config.yaml
n_head: 6
activation: "swiglu"
norm: "rmsnorm"
norm_place: "pre"
attn_scale: 0.202
init: "normal"
init_std_down: 0.0
optimizer: "muon_variant"
lr: 0.00736
lr_mult_o: 1.5
batch_tokens: [16384, 32768, 49152]
doc_mask: true
train_tokens: 401700000
steps: 13306
Each number is 50 + 10 x the weight over its row's rms, rounded and kept within 0 to 99. Layers, rows and columns count from 0. The size before them is the row's rms in percent of the matrix's.

# layer 2 attention output, 384x384, rms 0.194, rows 107-179, columns 0-95
092:40 39 59 64 45 42 52 46 64 64 47 45 65 63 57 50 41 61 44 42 56 53 55 61 43 68 38 42 54 53 57 57 60 71 68 32 81 46 44 60 33 62 48 62 47 54 63 51 59 66 37 35 60 43 68 53 65 50 45 60 48 47 43 29 54 58 46 50 28 53 39 41 48 53 50 43 47 47 44 56 38 52 56 34 43 47 35 40 64 47 45 57 64 32 44 47
091:73 24 60 47 34 52 59 54 39 49 34 36 48 46 49 40 47 51 47 43 58 57 48 42 47 62 61 48 51 67 53 52 43 71 43 42 51 56 45 59 74 50 43 59 72 51 50 65 56 67 55 40 46 41 44 53 49 73 57 38 66 34 20 46 35 61 59 50 62 52 60 60 50 45 53 68 53 56 53 41 71 53 40 68 36 49 52 33 45 58 71 60 55 66 38 45
109:66 41 70 58 41 29 44 69 52 41 55 42 32 56 58 35 48 39 40 47 47 67 59 71 46 39 39 47 43 32 45 53 54 56 49 46 22 47 50 41 42 38 82 46 45 42 41 53 41 41 37 39 44 68 54 58 54 81 59 46 58 45 26 40 52 57 47 58 59 33 38 46 48 62 65 45 55 51 48 47 59 58 54 54 54 45 44 55 51 44 57 44 51 50 44 50
096:64 63 41 33 46 49 60 52 40 58 57 36 56 10 74 64 70 50 54 45 42 63 47 56 61 73 58 31 65 37 54 52 66 49 31 60 54 46 35 33 56 56 53 44 69 59 48 54 56 40 57 71 58 35 41 55 56 51 64 53 54 40 45 66 49 56 56 56 56 46 54 54 50 50 59 39 38 50 47 57 46 51 47 73 44 61 37 62 55 35 28 34 36 58 55 46
103:65 49 57 45 45 43 30 44 28 28 46 34 41 53 50 38 60 80 45 48 42 62 45 60 60 54 42 47 42 71 50 43 43 54 63 56 56 37 61 43 46 38 44 62 63 59 60 25 51 70 50 28 42 54 68 42 32 33 70 63 39 67 60 62 53 49 61 53 36 45 63 56 51 43 54 50 53 58 69 50 52 42 49 50 44 45 71 50 47 46 37 55 40 52 62 37
093:44 61 40 62 29 36 42 53 33 58 68 53 77 38 46 54 53 45 53 38 50 32 52 45 61 54 75 69 61 63 27 57 51 37 64 29 30 64 54 50 53 46 56 50 67 45 33 43 49 45 67 64 76 52 58 47 57 48 35 59 50 47 74 62 30 42 58 47 48 48 38 72 56 58 37 63 45 53 39 45 46 29 31 48 37 47 39 57 40 47 37 47 53 45 59 55
098:46 52 68 46 44 40 76 55 59 66 50 62 63 47 53 50 61 51 38 45 58 60 49 58 57 37 57 60 61 66 59 56 32 46 39 54 40 50 30 56 60 58 50 45 50 64 52 64 52 52 60 40 57 59 55 46 76 73 54 56 46 53 53 60 34 43 54 38 56 53 47 52 51 49 36 47 63 27 37 59 27 39 56 52 39 39 51 44 65 51 53 38 49 65 52 48
104:65 59 56 37 46 37 57 56 29 51 44 46 58 44 56 50 28 33 44 33 43 49 51 46 53 53 48 38 58 44 43 60 43 29 57 57 34 47 62 61 63 60 53 40 33 42 51 59 51 38 38 41 40 61 58 45 47 41 58 45 48 48 49 40 46 43 51 47 53 58 46 53 59 57 48 47 48 53 46 45 43 39 52 51 55 51 42 56 59 48 44 37 59 46 56 54
091:51 59 63 62 53 55 28 64 69 47 42 48 49 53 23 42 65 43 62 58 36 50 50 65 54 55 58 50 61 44 51 59 57 55 39 53 35 48 42 52 58 52 65 65 59 61 64 63 60 54 56 49 50 69 46 58 55 56 65 38 54 51 56 54 32 43 57 56 46 39 54 55 66 65 47 39 64 51 38 56 65 47 50 40 42 51 55 54 53 69 64 57 36 49 49 57
131:50 40 56 53 63 42 47 52 46 54 41 48 49 41 52 56 48 31 66 24 59 56 51 36 46 46 36 54 41 37 55 42 29 62 37 49 63 58 46 40 26 55 56 42 63 52 50 21 66 26 69 35 31 41 43 65 47 60 59 59 58 55 50 50 37 43 35 34 64 48 44 32 64 57 60 42 34 42 47 46 42 53 47 50 58 58 57 65 54 52 48 47 49 59 43 57
095:50 46 48 49 37 42 52 66 56 54 54 57 64 60 60 51 49 46 53 50 64 63 54 49 40 63 46 59 58 30 37 48 51 54 24 47 78 38 37 54 36 42 52 58 44 57 61 50 53 51 37 63 48 46 55 54 61 60 47 49 66 67 48 78 47 58 56 53 65 46 56 44 46 40 46 52 43 39 40 49 60 56 47 73 63 50 57 45 54 50 49 37 37 38 41 45
100:45 58 49 52 51 47 59 55 39 60 47 29 42 44 29 44 38 44 47 48 78 39 36 68 41 34 72 39 46 47 35 46 54 35 51 53 31 65 33 62 47 52 68 65 41 36 62 66 45 44 52 50 64 75 45 47 36 53 58 71 53 53 34 45 64 56 34 61 46 58 37 51 41 44 32 36 59 44 34 50 53 68 63 33 54 59 53 24 51 46 54 48 49 48 62 43
101:55 52 46 48 61 48 65 51 57 40 50 62 31 32 40 45 59 64 54 54 51 35 50 70 40 46 39 55 54 16 51 48 47 29 28 43 64 59 56 37 55 59 61 64 73 52 55 50 31 69 33 38 65 47 49 49 65 55 45 33 47 50 54 61 46 61 41 40 44 53 66 58 50 48 55 45 41 60 60 52 47 60 44 58 49 54 42 54 53 58 41 39 44 56 37 50
096:57 39 68 45 38 44 64 70 47 48 38 40 57 50 51 52 57 46 66 44 32 45 39 32 60 52 38 57 47 49 75 41 45 47 33 59 23 69 56 57 62 64 29 40 56 55 64 53 47 59 44 61 59 63 62 56 45 46 33 32 41 60 38 44 53 47 33 60 46 54 58 53 52 51 59 36 53 41 41 37 35 55 43 54 54 41 47 46 51 43 38 51 42 60 65 53
098:46 67 51 51 60 55 53 57 33 40 37 34 62 54 51 51 64 81 43 63 52 40 41 53 68 43 43 53 38 45 34 42 50 46 43 62 46 44 53 40 54 43 50 37 43 54 64 48 48 36 39 50 41 42 47 44 46 50 72 47 37 47 33 42 48 46 43 50 50 57 43 40 56 62 65 49 39 44 43 48 53 51 63 40 42 58 47 38 45 43 41 37 61 60 57 68
108:61 39 51 72 51 67 46 36 53 49 50 43 48 75 71 54 33 56 33 62 43 37 51 35 48 62 41 58 32 35 52 35 58 48 51 35 46 52 56 51 60 43 61 67 63 59 72 40 40 39 22 30 52 51 57 48 44 67 39 46 47 54 60 52 64 59 48 43 53 56 49 52 48 48 40 60 44 44 64 65 73 54 28 31 50 59 42 34 47 50 53 36 51 61 50 57
096:42 42 56 54 41 65 65 38 36 46 41 73 58 50 44 42 23 60 35 45 63 55 66 45 36 61 39 74 61 66 58 38 50 32 38 49 31 50 59 50 33 47 60 35 56 49 54 33 41 46 50 55 33 31 38 50 48 46 55 50 48 59 33 49 40 61 47 38 38 60 50 41 49 68 49 58 44 38 50 51 59 51 51 21 51 60 47 55 58 50 49 50 22 39 62 43
098:66 68 57 51 67 55 41 42 45 59 52 52 51 54 76 45 52 73 47 73 49 44 62 62 38 60 34 60 74 49 49 47 53 30 59 55 30 56 41 57 46 60 46 46 56 39 32 49 56 41 61 22 46 37 73 20 53 52 51 60 45 42 60 58 38 51 63 47 62 53 51 58 51 45 75 53 48 40 69 74 62 50 63 42 54 44 40 74 45 47 49 59 53 49 37 58
094:48 57 35 41 40 58 38 60 45 52 40 49 65 42 21 47 62 54 48 45 42 51 51 46 32 54 62 63 51 68 34 53 39 59 43 58 34 64 51 55 63 45 27 40 48 35 61 41 51 48 42 48 61 36 50 49 65 30 61 45 37 30 32 17 47 49 55 69 52 37 33 39 31 50 42 50 45 51 52 41 51 57 41 53 66 60 60 49 44 48 47 57 55 44 50 49
091:39 52 50 55 57 59 77 43 54 23 56 42 66 52 46 45 59 70 44 54 60 36 48 46 55 62 64 32 36 35 40 40 50 26 37 52 64 49 58 63 47 45 51 38 39 37 48 45 62 40 62 61 51 53 44 57 31 70 39 57 40 54 54 56 56 43 48 67 53 63 52 55 54 67 52 26 49 67 57 52 50 48 55 60 56 40 54 40 59 49 41 51 60 52 47 47
101:49 50 49 41 45 55 77 53 63 73 38 65 66 50 65 45 57 19 39 47 92 30 49 51 45 53 44 40 54 59 43 26 51 66 47 44 64 80 65 46 49 67 48 64 39 46 53 51 52 36 57 49 51 52 48 58 38 39 42 51 26 51 59 49 56 66 44 51 56 61 51 55 41 50 57 51 44 42 45 54 61 56 36 37 50 48 54 47 44 57 52 48 62 27 53 51
100:46 63 45 67 48 32 39 50 57 55 53 42 59 42 43 51 42 41 81 43 41 55 54 63 28 48 69 66 80 19 42 44 56 23 37 24 56 55 61 63 66 34 54 40 46 73 46 27 39 43 67 56 51 54 38 51 27 55 20 42 49 46 26 54 48 50 55 53 53 46 40 53 50 51 49 47 37 52 12 34 58 62 45 59 62 38 41 54 60 54 42 30 27 51 59 34
104:51 69 52 46 60 62 38 82 28 55 56 57 59 59 61 48 44 63 70 62 64 48 40 44 53 57 35 53 67 52 58 39 44 62 48 38 30 36 39 41 55 80 34 46 46 33 68 44 57 48 47 59 59 40 53 65 57 52 22 52 50 59 48 54 45 53 36 51 38 66 55 45 42 55 50 60 43 45 55 56 48 47 48 55 51 57 56 47 44 71 50 52 60 41 48 60
104:33 13 65 44 41 44 53 54 32 37 37 46 23 56 49 56 31 32 72 36 39 61 56 56 80 44 35 57 45 52 29 57 64 52 50 43 47 74 56 46 59 61 51 46 62 53 65 41 65 45 59 59 49 56 71 55 30 60 54 61 61 38 50 62 51 52 58 67 56 46 56 56 52 53 42 75 62 49 66 62 48 42 57 67 55 48 52 68 49 40 42 35 54 55 47 53
096:42 63 67 57 52 58 62 48 41 48 49 45 53 35 55 49 67 72 34 50 41 46 57 48 63 62 55 56 65 33 42 51 34 76 58 38 49 48 38 37 43 30 41 48 47 65 51 36 71 38 54 47 37 44 48 40 57 67 49 35 63 49 39 38 45 51 52 33 58 51 52 48 48 42 61 53 45 58 63 63 40 51 55 41 43 55 47 50 38 56 35 54 54 51 24 52
094:54 46 39 54 51 42 47 74 41 47 41 39 43 53 44 67 61 44 31 65 56 44 51 70 65 50 35 44 33 59 55 36 66 47 73 48 57 27 67 67 38 53 47 44 37 42 53 46 51 55 33 52 30 59 44 47 52 48 49 55 48 45 58 22 40 49 55 56 39 44 47 41 54 51 53 48 48 57 67 32 58 35 45 43 55 54 41 38 57 67 40 60 60 45 57 40
108:40 60 31 66 36 34 55 66 47 76 32 44 51 50 48 31 61 61 38 42 69 55 35 35 40 54 73 38 43 68 43 49 57 58 41 34 26 49 47 44 64 48 58 34 69 35 55 43 54 60 55 41 38 69 40 45 52 66 38 59 60 55 50 55 52 60 44 61 55 43 49 58 39 53 44 50 55 62 44 55 54 47 44 54 40 50 42 52 40 43 61 43 74 49 52 48
104:72 41 30 52 50 40 49 46 49 51 52 65 40 56 37 77 44 69 61 61 31 42 44 35 54 61 68 65 74 42 56 48 66 42 65 43 62 43 51 70 70 47 12 46 62 57 77 52 48 45 62 71 52 69 52 20 49 61 53 34 26 32 41 67 50 55 35 39 37 44 48 51 43 65 65 40 40 48 50 41 47 42 31 74 52 40 57 31 40 46 52 47 53 31 51 69
107:55 49 73 75 42 63 63 38 41 24 39 46 49 72 87 44 28 62 42 42 38 55 57 67 57 48 50 25 53 53 51 55 42 44 37 58 53 36 51 59 45 43 50 43 33 53 59 41 56 48 53 38 55 41 66 66 46 36 48 54 55 43 54 40 50 39 43 31 55 43 48 42 39 48 34 51 43 51 67 55 56 50 51 44 61 39 68 39 41 48 47 55 67 61 51 38
092:67 61 38 39 43 70 51 77 39 52 31 54 53 57 53 53 73 50 63 51 26 54 47 49 36 40 62 44 58 22 31 59 50 59 47 33 75 41 55 42 51 44 67 41 59 50 44 56 52 74 26 60 37 43 60 49 49 45 57 65 38 62 52 52 37 55 43 58 56 67 53 40 46 41 49 56 42 47 39 56 54 57 73 48 45 51 63 37 54 31 60 48 42 55 44 48
089:58 51 70 52 50 53 56 45 57 44 67 52 63 40 37 52 53 52 32 64 27 31 55 72 61 42 42 47 74 66 40 55 33 61 63 44 50 43 56 34 66 56 50 51 48 43 34 48 33 44 41 46 57 56 50 29 52 47 46 63 63 35 48 67 63 56 53 56 48 42 55 59 50 55 41 53 55 46 72 55 40 29 62 47 53 51 33 34 42 37 57 42 66 53 57 39
100:52 68 58 34 57 53 47 63 70 66 36 59 66 38 55 41 36 45 56 71 43 50 57 46 61 46 42 52 56 55 61 50 39 55 53 70 67 58 65 51 40 44 57 46 41 53 55 37 42 19 47 40 34 53 69 66 74 71 60 47 44 42 62 57 49 56 54 39 39 41 51 53 49 45 47 57 62 58 52 53 50 33 58 57 39 58 44 38 53 54 38 49 54 59 59 50
103:59 61 32 42 43 47 60 54 69 47 83 55 51 56 53 53 48 59 71 46 58 83 23 40 32 42 53 62 61 35 27 63 61 73 44 52 53 36 57 49 47 51 29 48 66 25 57 54 43 56 60 65 69 41 46 64 48 51 67 36 50 55 59 45 63 54 55 41 52 39 54 54 42 41 41 41 54 45 41 55 57 52 59 49 52 51 58 49 51 57 50 41 48 65 44 51
095:62 38 45 40 45 44 48 53 58 53 45 81 67 43 39 41 48 48 47 45 38 38 53 38 33 39 56 45 66 36 54 45 66 43 35 17 66 37 44 38 54 25 48 54 45 52 60 56 44 39 39 63 52 51 49 51 54 69 44 53 55 51 55 45 45 49 41 48 41 48 63 41 53 51 56 51 55 51 33 50 36 43 59 47 50 55 57 43 41 52 55 61 55 63 51 27
107:25 42 55 31 42 56 58 69 55 52 49 46 65 47 55 43 39 55 40 67 58 72 67 47 41 58 52 35 45 60 55 58 40 54 25 61 39 41 57 46 36 30 14 64 58 43 44 47 77 45 32 47 56 57 50 64 61 51 43 43 59 25 32 58 62 53 47 55 43 50 41 47 45 64 48 60 43 60 52 53 52 56 42 44 69 27 52 49 52 57 48 57 67 40 49 40
105:49 65 40 61 45 53 64 62 57 30 46 64 37 62 65 44 51 55 31 48 59 55 50 49 37 21 63 65 48 34 47 41 32 35 76 53 45 50 59 45 66 56 58 57 48 72 49 43 34 58 54 65 78 41 51 32 51 50 42 33 63 45 54 44 49 52 70 61 37 37 51 49 61 57 55 39 46 47 57 40 61 47 50 39 50 56 64 58 45 38 36 45 39 40 58 48
095:50 80 80 58 59 52 44 71 66 79 53 34 57 51 63 61 58 64 57 66 44 43 59 51 39 53 51 40 41 40 38 41 57 58 64 71 47 52 45 57 37 54 60 56 64 52 37 71 87 58 34 55 42 39 43 50 55 58 42 70 41 52 72 40 67 33 52 59 58 60 39 31 45 67 42 53 42 50 44 61 51 52 56 53 49 34 51 43 49 39 55 67 46 47 51 41
103:46 47 56 51 50 47 60 56 54 54 52 41 45 44 43 50 24 60 73 38 71 41 74 42 49 42 51 36 47 48 42 60 58 56 68 34 54 50 47 33 53 28 40 58 68 44 64 61 67 45 38 52 36 62 21 58 35 57 46 43 54 41 54 51 54 46 47 47 50 59 57 44 43 58 58 48 67 46 42 66 57 55 58 55 60 51 52 46 48 47 43 44 47 52 46 64
098:53 67 53 58 60 60 59 55 06 57 48 53 36 50 62 52 49 71 61 41 48 54 45 54 43 41 59 82 56 49 49 51 36 51 65 65 70 63 62 45 54 49 43 42 52 50 39 44 61 42 46 48 70 43 44 42 41 38 25 49 36 54 49 47 46 54 52 54 45 38 52 48 52 49 67 69 53 41 57 49 60 46 48 44 43 42 50 48 49 54 53 44 47 45 48 58
102:48 60 42 37 41 52 24 27 36 41 54 53 56 36 51 53 34 42 45 60 59 62 50 69 48 49 63 60 55 53 45 45 46 69 85 38 78 52 41 57 63 59 43 80 53 57 46 45 41 43 39 55 55 49 59 57 58 38 36 35 37 89 41 15 41 42 47 43 57 45 46 50 62 48 54 55 63 72 33 34 53 47 37 56 63 49 58 62 44 57 57 55 51 57 38 39
096:62 72 49 52 44 35 51 54 37 56 30 47 31 66 43 61 39 53 46 72 77 50 49 29 68 55 28 42 43 46 24 50 49 32 42 29 56 43 44 72 57 38 38 49 40 62 34 00 31 60 49 63 39 51 39 49 32 61 46 49 53 51 33 56 46 41 45 50 51 34 58 49 50 41 48 48 49 44 50 54 58 66 48 46 45 40 50 50 55 65 56 57 44 59 49 42
099:66 33 41 27 60 33 48 66 43 56 38 50 42 50 64 39 54 39 29 40 67 55 60 47 53 50 67 41 44 31 47 69 64 68 43 51 39 21 34 24 41 32 43 48 40 37 47 51 51 52 39 48 54 47 71 55 60 41 53 53 61 36 54 53 47 32 52 49 38 51 52 59 48 61 72 48 35 58 61 58 46 38 45 53 58 29 52 46 67 42 64 47 55 44 32 33
088:56 67 55 42 48 39 37 58 57 57 47 64 24 51 64 50 59 51 29 43 33 56 49 42 51 69 45 35 45 47 39 38 56 32 71 49 38 45 57 67 33 60 49 78 31 39 66 60 50 64 64 64 50 33 56 51 55 37 44 40 37 68 52 31 46 57 48 48 40 54 60 42 51 44 55 48 64 33 51 57 60 52 41 40 38 55 51 52 64 50 49 59 56 46 51 49
107:58 58 48 43 48 54 48 44 52 40 36 56 52 47 61 44 66 45 39 28 52 49 71 71 58 43 46 59 75 40 47 63 59 55 57 71 46 51 56 47 62 30 59 49 53 34 59 44 32 55 47 76 62 47 41 62 47 70 36 70 68 51 67 30 42 71 66 44 50 50 56 46 33 49 54 60 57 38 57 39 40 40 53 65 59 43 47 72 42 51 38 52 39 22 56 67
098:76 43 54 56 48 50 43 46 48 48 51 55 57 40 49 63 44 62 53 31 54 43 48 85 41 79 67 52 46 39 38 42 58 46 40 35 49 70 43 42 44 54 39 58 58 40 55 41 26 42 65 39 40 42 37 52 59 52 56 48 48 49 66 51 50 55 51 46 35 57 44 42 55 47 53 63 45 41 45 45 55 59 64 36 65 53 63 44 41 57 57 56 55 58 42 28
100:53 45 62 49 72 56 43 48 44 35 57 59 48 46 44 36 25 49 60 67 58 61 35 58 27 47 38 42 45 54 43 55 37 37 69 65 23 59 44 45 39 53 44 53 54 42 41 71 57 65 49 44 51 36 29 45 62 52 46 29 45 41 45 58 55 45 57 58 57 50 50 56 57 57 56 29 61 39 49 43 46 61 48 48 40 54 48 70 54 48 50 59 52 47 67 49
092:56 49 30 50 54 37 57 65 77 54 49 52 45 58 51 64 48 47 42 56 42 48 54 37 54 36 71 51 36 38 55 39 54 54 46 67 57 70 53 41 49 73 71 60 37 27 70 46 44 10 34 44 57 47 49 42 60 45 55 47 50 66 45 60 51 52 54 41 53 56 74 60 42 45 52 36 39 41 70 65 54 54 63 60 63 53 49 40 44 48 47 47 58 44 56 49
103:46 30 38 42 57 55 43 54 50 56 55 55 48 66 41 54 29 50 43 57 63 58 46 67 59 66 61 49 61 42 64 56 77 67 66 46 42 39 48 50 64 46 40 39 56 55 51 49 53 50 48 53 43 44 52 76 50 44 39 52 62 46 58 44 42 45 28 45 59 54 52 58 57 47 42 47 27 53 40 48 39 46 19 54 44 64 45 47 45 38 53 61 47 53 52 52
097:54 54 42 44 62 58 53 40 58 32 44 36 47 46 53 35 43 42 52 53 57 63 40 28 68 47 48 76 50 64 42 38 58 42 50 50 35 69 57 51 62 69 60 52 63 28 72 52 60 52 55 33 47 26 46 38 57 50 45 51 36 41 43 53 45 45 48 52 65 60 44 51 57 54 61 48 44 44 54 52 57 57 54 46 58 51 44 63 54 39 36 44 30 60 71 58
098:45 55 50 57 50 15 36 58 59 65 35 77 43 37 38 58 61 36 32 57 55 71 53 49 50 50 59 58 43 65 66 62 42 63 47 46 75 51 74 64 57 46 60 61 51 81 43 34 40 50 50 46 36 48 38 51 59 66 54 41 52 57 59 42 46 41 49 64 44 52 46 55 43 39 48 40 44 44 39 50 46 51 51 63 48 57 59 51 39 37 59 55 67 54 59 61
102:37 62 19 69 49 62 49 66 47 48 51 24 31 37 59 69 61 39 33 25 50 43 63 25 40 23 57 40 32 64 31 41 41 56 73 44 47 67 54 55 46 40 75 61 48 61 53 78 58 45 68 44 64 41 56 48 39 59 69 65 65 46 47 76 51 59 38 49 54 40 53 48 55 61 65 40 45 36 43 59 50 53 58 50 55 48 46 44 55 67 48 46 51 50 45 47
100:36 40 51 52 39 46 38 43 56 55 34 66 50 38 40 51 66 68 65 44 40 24 39 37 59 61 52 48 27 45 64 24 30 47 52 63 37 55 59 63 58 59 47 42 62 53 59 66 43 59 36 51 59 73 43 68 45 31 46 48 59 35 44 50 54 34 34 48 38 49 50 53 64 55 43 53 49 47 34 61 62 47 57 42 43 58 40 36 55 36 43 52 63 55 48 54
105:74 29 62 54 47 43 57 66 42 56 51 49 60 53 40 47 60 55 53 53 57 66 47 74 44 55 20 62 66 53 66 44 30 63 56 72 49 23 50 32 48 63 49 54 55 47 53 60 50 50 59 80 49 71 51 49 22 52 65 36 49 59 49 44 45 58 55 49 41 66 60 56 49 35 56 53 48 60 55 39 57 43 65 35 50 52 40 32 45 54 48 51 45 40 44 53
094:26 42 27 51 65 37 30 61 73 42 36 68 55 43 45 46 31 54 53 49 51 45 37 35 57 48 56 39 51 39 61 35 38 54 51 64 43 63 34 44 58 34 62 80 35 31 45 43 56 24 41 41 48 39 62 66 47 61 24 55 62 44 39 41 49 57 40 47 52 43 49 52 41 45 74 37 41 35 24 63 39 40 40 41 58 47 42 48 53 65 54 61 38 42 49 52
098:45 52 42 75 50 40 70 52 43 58 58 43 59 53 48 70 53 59 49 47 49 56 45 52 37 35 44 61 79 18 40 56 34 57 35 66 41 60 47 54 63 31 41 66 57 54 57 47 56 38 08 49 43 64 49 45 39 46 63 51 32 41 49 52 55 64 35 56 51 32 46 64 65 53 36 53 46 58 54 61 49 43 40 44 54 46 62 61 52 48 32 55 57 47 61 66
093:61 41 59 46 50 33 31 69 50 45 51 52 46 61 44 66 20 56 54 43 58 56 31 52 58 35 50 38 42 55 41 29 73 10 43 44 45 06 61 47 46 39 45 69 35 62 57 51 50 48 53 48 50 48 29 46 48 64 75 35 44 53 67 46 52 35 63 36 51 53 55 38 36 60 40 48 41 48 40 51 43 49 48 62 36 40 56 54 55 50 30 43 63 51 49 48
104:55 54 44 50 62 57 58 67 44 48 69 48 39 62 43 55 60 49 48 55 42 40 54 51 46 49 66 56 40 43 38 56 55 59 62 48 58 68 46 49 50 50 47 56 45 46 35 53 64 57 44 55 33 48 74 47 35 42 50 57 24 60 55 36 50 52 37 49 51 46 33 52 54 50 46 51 47 58 54 64 54 55 44 68 51 57 33 39 44 55 43 59 25 39 45 46
107:64 64 40 37 32 60 73 34 55 42 52 38 53 57 50 59 59 71 15 61 37 71 53 48 49 55 32 44 50 53 52 31 73 53 35 49 59 57 62 48 45 45 44 54 45 25 65 54 41 47 66 48 74 35 28 49 36 34 45 46 54 21 48 45 32 51 46 68 60 50 43 36 61 42 56 56 55 56 66 47 43 39 59 42 46 42 53 52 36 45 46 41 49 53 40 46
106:55 32 31 60 43 62 46 29 65 61 31 48 53 62 60 73 68 54 55 44 64 55 56 38 60 37 48 41 60 48 56 52 64 30 59 50 32 55 63 57 51 46 60 29 70 40 54 31 68 64 37 53 61 67 72 46 77 57 51 36 48 69 49 40 42 36 54 49 44 54 44 53 61 62 66 48 44 58 59 47 53 58 55 52 45 52 45 54 71 63 42 39 50 40 52 59
108:30 45 59 73 33 41 43 55 56 48 64 67 39 52 57 47 60 27 39 73 59 63 54 34 47 50 61 59 63 53 56 55 44 45 32 44 63 53 49 61 39 60 33 45 57 38 51 37 34 24 67 63 85 47 45 61 27 45 63 57 71 68 60 56 41 49 48 41 45 42 41 60 32 50 45 46 54 72 29 52 49 47 59 61 53 42 53 52 45 50 47 49 47 39 40 54
095:70 51 30 37 63 49 47 36 64 50 45 59 57 58 40 43 29 40 76 21 44 22 38 65 36 42 49 45 49 49 54 64 41 45 55 65 52 45 33 45 55 44 53 36 65 55 40 46 42 57 47 62 53 51 29 61 52 46 49 53 50 67 52 27 22 54 55 46 39 54 36 48 47 50 48 19 46 41 59 52 51 37 57 64 45 45 58 72 51 56 58 43 56 23 43 48
097:64 44 44 55 52 30 51 47 63 53 43 35 48 49 49 51 60 44 57 32 41 82 52 57 50 51 78 56 55 41 42 45 47 42 57 53 69 46 50 44 59 58 66 59 35 77 44 48 72 51 39 53 61 50 39 55 63 49 43 51 48 63 32 37 63 50 52 35 29 61 57 54 62 55 68 40 42 34 40 44 41 44 61 46 56 32 45 39 67 58 65 48 56 46 63 39
103:40 49 39 50 60 48 28 61 47 25 64 70 48 55 44 20 46 48 38 77 38 56 52 62 54 61 67 66 57 58 44 61 41 35 47 60 50 43 59 39 59 37 47 51 52 57 43 68 56 60 61 63 31 52 43 71 58 67 51 54 33 55 55 40 50 57 58 58 55 58 49 44 36 60 42 39 53 49 44 61 57 40 41 41 48 64 52 59 40 34 42 42 50 56 51 47
103:51 55 44 37 62 59 29 57 37 54 38 80 30 45 77 61 33 68 48 53 50 57 91 40 34 41 65 53 56 40 40 52 78 28 37 65 49 46 41 16 61 71 43 36 70 58 30 49 61 42 47 47 35 65 59 34 47 22 56 57 44 47 45 42 43 49 66 68 49 62 62 38 48 55 54 36 43 58 61 43 55 54 51 46 51 50 49 54 61 51 66 40 54 62 42 50
099:35 63 39 56 41 45 48 47 53 44 32 49 56 52 57 49 49 54 40 39 45 54 56 43 22 51 58 47 31 39 61 53 32 65 53 37 64 49 56 71 47 57 47 49 49 49 52 51 34 38 64 44 37 46 41 50 64 52 48 27 60 53 69 53 58 60 75 38 45 55 44 59 60 34 50 53 53 44 56 57 53 42 42 45 51 53 54 52 43 39 52 36 45 64 60 62
080:32 57 52 49 49 55 63 63 58 71 48 38 57 38 56 55 54 55 80 41 72 40 50 61 40 54 57 44 56 42 52 50 56 26 63 56 65 40 33 55 56 79 59 36 40 63 52 55 65 38 72 47 40 44 48 41 48 58 55 53 59 74 47 70 45 44 44 51 39 47 57 37 46 60 48 54 52 45 55 56 58 66 43 47 54 49 49 51 66 66 52 63 44 58 47 40
097:60 56 50 57 46 58 51 49 68 46 58 58 61 51 47 53 62 65 54 28 60 66 55 36 36 67 31 58 38 55 44 55 23 61 57 37 28 60 57 55 43 41 56 43 64 68 55 38 32 42 42 32 27 44 49 47 33 33 59 44 51 60 45 36 51 52 63 34 32 63 65 46 58 40 50 46 61 47 47 52 40 43 51 62 43 55 58 60 55 30 51 44 37 50 37 44
098:40 45 34 42 47 55 34 48 37 38 61 19 53 56 34 65 60 53 38 44 47 46 43 57 36 60 22 60 63 36 58 54 65 54 38 59 53 65 51 48 54 53 46 41 74 69 54 74 53 65 65 67 45 52 42 51 47 48 53 67 68 47 56 68 43 53 45 49 55 47 42 51 58 46 48 50 46 53 69 61 57 60 38 50 43 47 54 52 41 51 49 34 73 30 52 56
098:37 53 42 54 40 50 47 45 41 46 65 75 32 52 57 69 48 38 52 56 48 51 44 56 64 66 46 66 51 54 43 57 45 53 43 40 43 45 44 51 56 26 43 63 42 69 78 46 41 35 62 46 64 42 37 40 63 56 34 48 56 36 50 64 43 62 58 50 53 60 48 59 37 37 43 53 55 46 35 57 56 60 44 40 46 49 38 46 48 49 54 38 53 60 35 48
088:55 68 20 48 63 54 50 63 65 30 41 58 41 54 42 71 43 50 59 40 53 47 50 58 65 47 71 52 52 49 45 64 48 50 56 63 55 51 57 48 49 46 31 25 54 56 56 36 46 49 56 73 58 53 47 53 48 43 67 50 60 44 81 53 55 57 43 55 55 37 67 56 37 43 48 51 47 43 53 48 56 48 44 26 40 56 34 53 36 51 47 25 32 56 51 63
109:38 66 51 46 52 41 35 42 56 63 54 64 44 34 58 57 46 43 52 62 56 53 38 67 31 31 38 60 59 27 66 45 56 60 70 51 39 38 54 48 57 41 54 57 62 63 67 51 63 35 44 48 83 48 29 55 57 34 67 47 36 54 46 50 57 40 53 56 58 52 46 61 59 47 51 49 45 50 59 40 58 48 45 28 49 54 62 67 59 64 47 51 43 41 54 49
101:51 46 44 69 61 41 57 44 59 26 53 31 56 48 58 37 43 34 49 36 51 39 41 53 63 44 66 54 57 50 57 67 56 74 40 48 39 36 41 48 47 66 63 53 57 48 46 83 46 34 42 48 74 52 45 53 44 57 39 51 59 69 43 59 50 52 60 38 43 49 32 41 58 49 45 48 48 45 42 46 37 52 34 60 62 47 44 53 40 45 53 62 65 27 57 49
102:48 74 37 80 53 51 31 57 57 29 39 35 43 75 65 42 44 41 60 42 35 41 38 46 55 62 40 46 44 45 47 35 53 65 65 55 34 51 56 61 45 45 65 48 42 52 73 54 45 43 49 52 41 34 52 45 49 47 33 44 53 19 29 37 53 57 59 60 45 60 50 46 40 53 48 44 69 47 49 63 51 50 52 52 58 48 52 54 51 43 56 55 54 73 53 54